From a checkpoint of a small transformer trained on Wikipedia.
Size: 8 layers, width 128, 4 heads of 32 (2 for keys and values), MLP 768 squared ReLU, vocabulary 1330, 2.33M parameters.
Training: a variant of SOAP for these matrices, 113M tokens, 3437 steps.
Each number is 50 + 15 x the weight over its row's rms, rounded and kept within 0 to 99. Layers, rows and columns count from 0. The size before them is the row's rms in percent of the matrix's.

# layer 4 MLP up, 768x128, rms 0.139, rows 130-142, columns 0-127
108:43 60 48 80 20 71 35 36 41 59 28 60 57 30 50 38 45 48 65 40 24 25 60 32 26 59 27 90 54 37 43 45 48 76 65 78 60 69 78 40 59 42 34 38 38 66 75 54 49 77 83 47 61 49 65 62 60 35 50 38 55 57 49 61 45 59 67 40 62 74 35 25 55 73 49 63 59 55 59 59 31 51 46 67 50 47 60 78 47 42 61 50 34 29 51 38 36 39 55 51 45 32 25 60 71 51 56 73 43 59 36 53 54 45 66 40 44 23 38 46 55 73 19 43 71 50 53 37
091:47 51 56 37 53 48 66 45 31 53 25 39 53 71 57 48 48 67 54 52 48 63 54 59 40 48 62 65 84 48 73 47 34 40 29 62 20 57 43 32 45 51 42 41 50 41 47 57 10 53 48 50 43 34 43 34 61 89 46 49 32 28 27 76 58 37 62 33 53 25 55 50 36 16 48 40 44 85 60 39 53 34 59 17 60 36 59 43 45 15 47 53 52 59 45 28 67 65 49 55 64 28 52 37 35 30 36 53 67 12 39 46 67 31 78 63 54 50 46 42 34 78 43 53 30 44 46 42
096:40 34 48 62 68 39 35 34 48 45 79 23 62 65 40 26 60 26 66 36 65 40 61 39 51 67 53 47 41 59 49 41 32 40 53 56 29 35 49 59 42 37 79 45 68 49 36 56 46 44 53 27 32 32 40 37 40 23 61 47 28 52 88 58 47 64 57 70 61 25 61 56 54 28 58 40 65 54 42 53 94 52 55 46 31 41 85 55 29 60 52 54 50 64 65 51 42 75 26 28 49 30 58 65 58 33 33 57 65 40 68 43 74 47 30 60 17 51 43 37 54 38 80 51 30 62 47 40
102:46 75 27 63 32 67 32 49 39 55 23 36 42 74 56 47 36 43 48 70 48 49 65 23 39 66 44 58 52 56 45 63 68 49 39 57 44 45 31 39 39 50 50 73 67 61 45 45 53 65 63 45 61 50 66 59 30 57 48 29 41 39 53 41 68 43 25 56 51 58 39 54 45 54 45 21 42 39 66 60 66 49 79 51 57 48 50 26 38 45 59 48 63 09 75 37 34 35 44 57 44 44 47 52 44 66 34 92 12 31 49 46 83 37 36 50 45 53 11 64 18 48 57 52 86 57 67 53
096:17 72 55 58 39 58 60 27 72 52 99 75 77 50 54 57 38 37 49 63 55 40 58 42 35 35 57 61 24 47 48 53 13 47 25 27 75 51 37 53 55 62 46 54 50 29 58 43 46 54 61 43 63 46 61 44 47 57 50 16 61 72 75 63 49 57 62 38 70 44 54 26 37 20 51 58 54 68 47 68 33 37 57 54 60 69 76 45 49 36 30 57 54 36 28 40 52 58 54 39 64 47 34 45 46 63 58 69 71 42 77 76 42 37 67 30 47 46 43 61 29 52 29 40 56 57 37 51
101:55 35 84 33 53 44 40 77 28 43 46 43 21 51 67 55 72 55 59 38 58 56 43 46 67 41 43 13 68 75 71 34 64 73 64 47 27 51 35 52 62 22 48 45 42 51 61 72 46 57 39 48 36 45 56 54 38 48 62 61 66 72 38 41 32 63 33 46 52 58 59 53 60 57 60 45 66 28 50 22 50 40 42 71 26 32 61 45 39 46 24 41 75 44 91 26 45 39 28 29 40 54 71 38 62 40 41 77 48 44 44 59 37 62 65 51 52 70 49 74 44 32 82 45 62 44 74 48
102:40 71 34 25 62 74 49 75 49 60 38 59 27 47 39 72 24 78 59 64 58 49 64 52 63 33 58 52 36 37 45 38 18 80 71 46 64 59 77 56 32 46 49 61 39 60 46 47 45 32 45 60 47 24 62 68 55 49 58 79 61 42 51 58 53 56 22 55 39 69 75 48 53 84 54 70 54 49 55 38 72 79 62 50 70 64 59 39 51 64 45 39 28 45 49 45 47 28 33 65 31 53 72 28 32 69 67 61 44 36 53 31 42 70 42 52 42 39 27 61 44 32 50 53 45 62 50 89
098:40 55 59 89 66 49 54 49 31 39 43 43 84 48 51 64 60 44 60 83 19 57 43 31 62 37 35 42 62 56 22 52 47 47 40 24 46 54 21 41 43 75 32 36 45 53 32 30 52 73 66 51 54 72 72 53 53 43 36 50 54 35 90 41 40 61 46 46 39 37 31 59 61 33 67 47 36 45 43 08 53 60 63 52 66 68 58 74 48 62 44 38 48 50 49 47 45 33 35 44 62 56 70 69 67 66 60 40 44 64 43 32 42 50 38 28 35 70 44 52 50 35 78 36 21 64 20 56
101:25 45 67 27 36 77 36 34 34 43 67 36 53 49 35 45 35 29 39 20 46 69 74 32 60 64 55 79 79 80 36 64 71 51 28 35 62 58 32 30 62 73 62 40 51 82 47 45 56 43 55 57 25 39 76 55 56 45 48 42 51 48 55 64 66 66 58 34 60 36 50 62 59 65 25 77 33 30 60 62 51 62 61 35 42 22 59 48 58 81 48 38 45 67 66 44 48 56 59 47 43 28 50 57 77 52 51 63 41 56 50 69 62 56 35 45 84 57 49 56 74 41 38 32 30 43 61 37
119:78 57 38 54 41 47 56 48 59 51 42 65 22 55 71 47 58 45 68 64 60 40 50 26 64 53 60 09 14 31 67 49 26 39 44 42 36 37 67 72 43 57 57 77 56 67 62 71 51 60 41 45 28 59 61 53 61 57 39 40 49 57 54 79 44 55 25 63 53 79 72 45 45 54 28 40 29 42 72 52 61 54 64 77 57 48 41 59 48 20 59 33 66 56 65 53 36 49 61 55 30 46 33 45 33 50 60 66 22 25 75 25 64 52 50 30 32 52 37 51 48 48 49 30 39 42 66 11
108:69 55 22 79 54 34 55 53 51 75 46 38 29 39 65 56 55 71 65 59 47 44 42 74 49 35 40 37 47 56 40 53 29 47 50 54 56 20 74 42 43 48 60 56 86 66 50 68 36 55 84 57 51 56 39 44 33 18 38 42 43 24 65 58 22 37 51 75 49 50 38 44 63 63 58 45 56 39 58 39 52 68 54 64 34 48 55 66 90 24 91 52 40 58 49 32 63 54 75 66 61 44 67 39 65 36 57 67 56 40 47 27 61 40 40 56 43 39 58 43 24 40 38 70 77 75 41 43
099:25 53 56 73 59 76 27 31 76 38 72 61 43 67 57 45 58 40 22 47 53 60 58 45 59 58 61 49 66 49 60 43 34 48 62 64 47 51 21 26 50 71 64 36 48 55 61 64 31 78 39 45 29 47 70 36 63 56 33 42 31 45 48 61 52 41 75 71 37 70 71 63 66 55 55 33 58 57 48 78 39 40 73 52 60 72 73 65 57 31 77 53 35 60 34 34 57 46 50 54 16 61 49 49 46 48 36 59 63 58 79 51 44 40 30 87 26 60 74 52 38 29 66 53 57 33 59 29
101:41 60 44 34 45 40 53 55 55 32 00 62 60 59 25 43 60 68 29 53 43 66 53 42 71 36 55 55 57 57 55 38 67 41 31 37 36 18 47 41 31 46 39 48 65 33 60 79 59 25 74 63 23 41 51 35 56 44 41 75 41 50 29 53 58 65 54 76 24 51 68 76 32 38 65 59 50 12 51 60 47 67 68 57 52 42 70 69 24 52 74 45 43 57 63 56 57 35 27 64 50 50 44 47 63 44 50 52 51 64 50 36 53 52 55 28 64 50 26 75 75 66 28 30 42 69 64 51
# layer 4 MLP down (transposed), 768x128, rms 0.132, rows 130-142, columns 0-127
093:32 79 44 25 50 29 39 47 45 60 77 78 63 38 42 77 47 40 36 63 63 50 44 20 60 68 46 57 60 58 82 40 64 42 34 43 52 41 43 23 46 58 55 50 11 52 52 56 51 39 69 57 44 75 29 43 59 44 15 70 55 50 39 61 49 35 50 46 52 30 32 30 38 24 43 43 55 75 37 50 61 56 57 45 49 82 56 45 54 37 36 41 52 33 55 69 50 30 25 21 32 28 44 30 76 48 58 56 50 49 67 64 33 48 65 23 41 35 20 69 47 30 52 61 46 55 51 61
091:50 68 62 40 30 40 43 46 44 95 49 37 60 60 50 59 51 50 42 49 40 70 46 85 84 23 59 77 35 36 35 66 47 46 55 68 88 66 46 42 50 70 37 40 25 53 44 68 54 39 61 75 61 63 71 20 69 56 34 48 51 76 62 64 54 57 41 59 46 47 56 39 29 69 66 31 81 25 31 49 63 48 49 38 50 53 32 70 75 88 60 68 45 64 43 44 56 57 61 42 48 57 44 49 47 37 36 43 67 54 39 52 49 60 26 48 59 41 54 25 62 56 71 29 32 55 47 51
093:52 71 61 59 65 74 74 67 50 13 38 50 61 66 53 52 57 61 56 33 08 51 59 59 46 42 43 56 57 48 22 83 82 69 55 31 41 78 42 69 40 55 43 39 71 46 28 50 55 20 63 54 45 63 55 40 43 50 49 41 52 33 39 50 58 55 60 72 55 38 55 40 33 71 49 51 44 40 66 82 47 68 47 52 33 39 40 62 44 23 58 41 45 59 39 49 66 82 74 59 30 27 31 49 51 65 47 42 38 89 29 21 47 41 46 50 48 57 53 66 40 59 75 52 46 26 41 31
104:53 49 61 46 64 34 48 38 72 68 51 57 64 69 58 41 34 34 48 33 20 50 56 35 47 43 66 51 69 39 48 27 37 42 28 44 72 64 56 59 60 26 61 34 74 32 62 36 42 39 80 11 34 51 24 28 21 38 60 49 60 54 61 62 45 54 69 42 44 47 19 23 41 28 32 38 30 49 40 57 41 50 40 44 61 41 53 57 56 31 47 53 27 77 73 60 76 56 35 23 46 60 32 36 65 47 47 47 58 63 26 46 64 57 55 43 35 45 76 52 63 64 37 61 76 83 39 58
101:36 75 44 25 68 42 72 39 50 31 48 70 65 54 64 75 77 50 44 17 45 41 43 60 52 42 41 26 45 48 67 43 46 35 51 87 79 57 56 55 56 38 51 57 47 70 58 41 62 63 58 76 45 46 40 59 67 72 37 46 56 39 42 28 55 35 40 55 56 67 63 47 46 46 52 54 49 46 52 44 52 59 79 20 62 61 58 39 60 27 48 47 17 75 41 23 43 34 54 72 50 61 63 75 58 66 48 25 50 65 37 68 64 55 85 57 40 52 57 71 31 73 28 34 31 65 64 76
097:53 56 62 68 39 61 53 65 85 40 38 51 37 51 53 73 47 34 50 36 42 16 55 43 49 62 53 79 34 39 48 83 48 59 72 54 57 55 76 34 36 47 16 29 43 57 61 57 60 33 54 32 66 53 65 32 41 25 54 59 73 72 29 75 37 37 68 33 65 77 38 66 44 51 40 37 62 61 49 79 57 51 51 32 68 66 38 51 70 48 53 25 43 43 32 81 62 63 76 65 47 57 32 25 55 49 65 49 58 48 38 31 45 52 34 20 62 44 50 41 56 44 41 62 44 62 18 43
104:18 63 41 55 50 57 52 61 61 47 37 40 56 45 32 48 53 65 42 66 36 54 52 71 17 33 39 58 52 54 24 74 52 22 63 53 59 52 18 54 34 63 56 51 66 46 29 44 48 27 53 73 39 64 03 63 31 72 50 56 21 44 49 36 45 18 38 47 34 57 46 72 53 61 46 54 34 65 52 44 50 58 42 52 39 34 75 55 53 57 72 61 73 37 36 48 50 49 66 75 15 53 64 60 44 43 28 70 56 47 71 54 54 31 40 54 45 36 14 55 48 27 45 78 70 55 36 43
095:48 82 47 44 36 57 35 69 45 57 67 21 71 61 38 61 84 68 26 66 55 57 66 50 40 49 74 54 52 48 54 71 68 16 42 52 28 60 57 24 49 37 25 59 72 48 64 52 30 70 56 44 57 65 67 31 33 47 50 50 31 29 61 59 54 50 53 60 29 48 38 62 49 49 51 43 39 43 12 26 58 66 63 53 60 25 44 74 44 57 45 38 51 93 41 34 53 61 47 50 66 41 33 56 60 63 65 39 29 40 79 33 51 35 73 59 26 28 39 38 36 47 55 51 54 26 59 55
097:28 59 42 61 72 46 69 42 49 35 34 37 75 48 63 55 43 68 44 46 59 29 29 33 56 06 14 33 60 50 47 64 31 21 58 64 46 57 30 53 56 29 45 35 35 28 56 41 61 33 77 32 35 59 60 54 44 41 42 67 64 57 47 59 62 52 59 58 54 52 60 74 55 48 76 56 43 68 46 54 53 30 53 49 44 48 55 39 43 23 20 78 38 46 46 64 38 71 46 17 63 51 65 66 54 58 55 63 65 32 49 34 29 70 62 27 56 25 36 33 50 55 49 83 75 56 28 49
112:43 55 62 64 47 16 42 39 41 25 59 47 51 46 31 63 63 41 69 48 64 61 32 25 49 70 65 79 48 49 64 34 69 52 43 35 50 47 46 29 33 45 25 70 54 28 57 69 53 54 56 42 60 51 69 45 06 28 38 53 29 47 22 42 70 48 59 69 60 60 34 61 35 42 47 40 54 39 41 41 29 29 49 84 35 53 44 35 43 48 57 71 37 61 58 67 60 39 49 61 64 52 52 66 63 60 45 61 69 84 50 80 31 54 41 65 48 13 48 53 60 39 48 38 69 50 60 91
097:33 44 30 48 81 26 46 29 67 50 48 47 74 81 31 50 59 58 42 39 55 57 34 43 18 15 64 52 30 45 52 54 35 52 52 73 67 64 29 57 45 62 49 59 15 94 49 60 39 43 38 29 54 44 04 29 86 88 50 47 69 57 58 65 41 30 54 42 47 57 74 46 36 48 69 70 51 43 57 64 56 53 48 65 55 47 62 35 64 66 71 49 34 42 33 41 56 40 56 42 57 54 45 50 57 43 27 50 43 41 65 57 48 54 68 48 64 65 30 53 49 61 37 39 62 42 33 45
105:23 62 28 68 44 76 37 50 48 58 58 52 49 63 51 35 35 57 47 33 48 46 73 82 48 58 41 67 59 28 42 43 53 32 38 43 59 42 00 48 48 39 62 37 45 43 73 30 39 65 42 49 55 40 29 43 37 37 63 57 46 38 46 59 65 58 60 27 62 50 57 58 44 31 60 47 44 51 37 57 43 64 72 42 68 80 56 41 39 54 68 31 37 62 49 54 34 50 55 82 40 74 76 58 51 40 37 46 59 72 89 53 53 32 25 64 36 21 81 39 48 40 43 55 52 58 55 58
103:33 48 34 73 28 59 67 48 64 26 30 66 66 68 59 56 60 40 45 57 39 75 68 73 67 42 60 37 48 62 49 25 51 37 40 46 73 59 56 21 30 31 51 88 55 45 68 45 97 68 65 61 50 59 48 15 67 55 37 45 38 33 61 44 32 52 55 25 59 52 24 34 64 52 58 52 58 60 49 42 38 18 48 44 46 50 55 56 44 61 45 36 66 38 35 64 63 59 70 40 60 48 21 42 22 50 76 27 41 50 70 55 37 42 63 86 53 52 62 51 44 57 40 46 43 61 33 38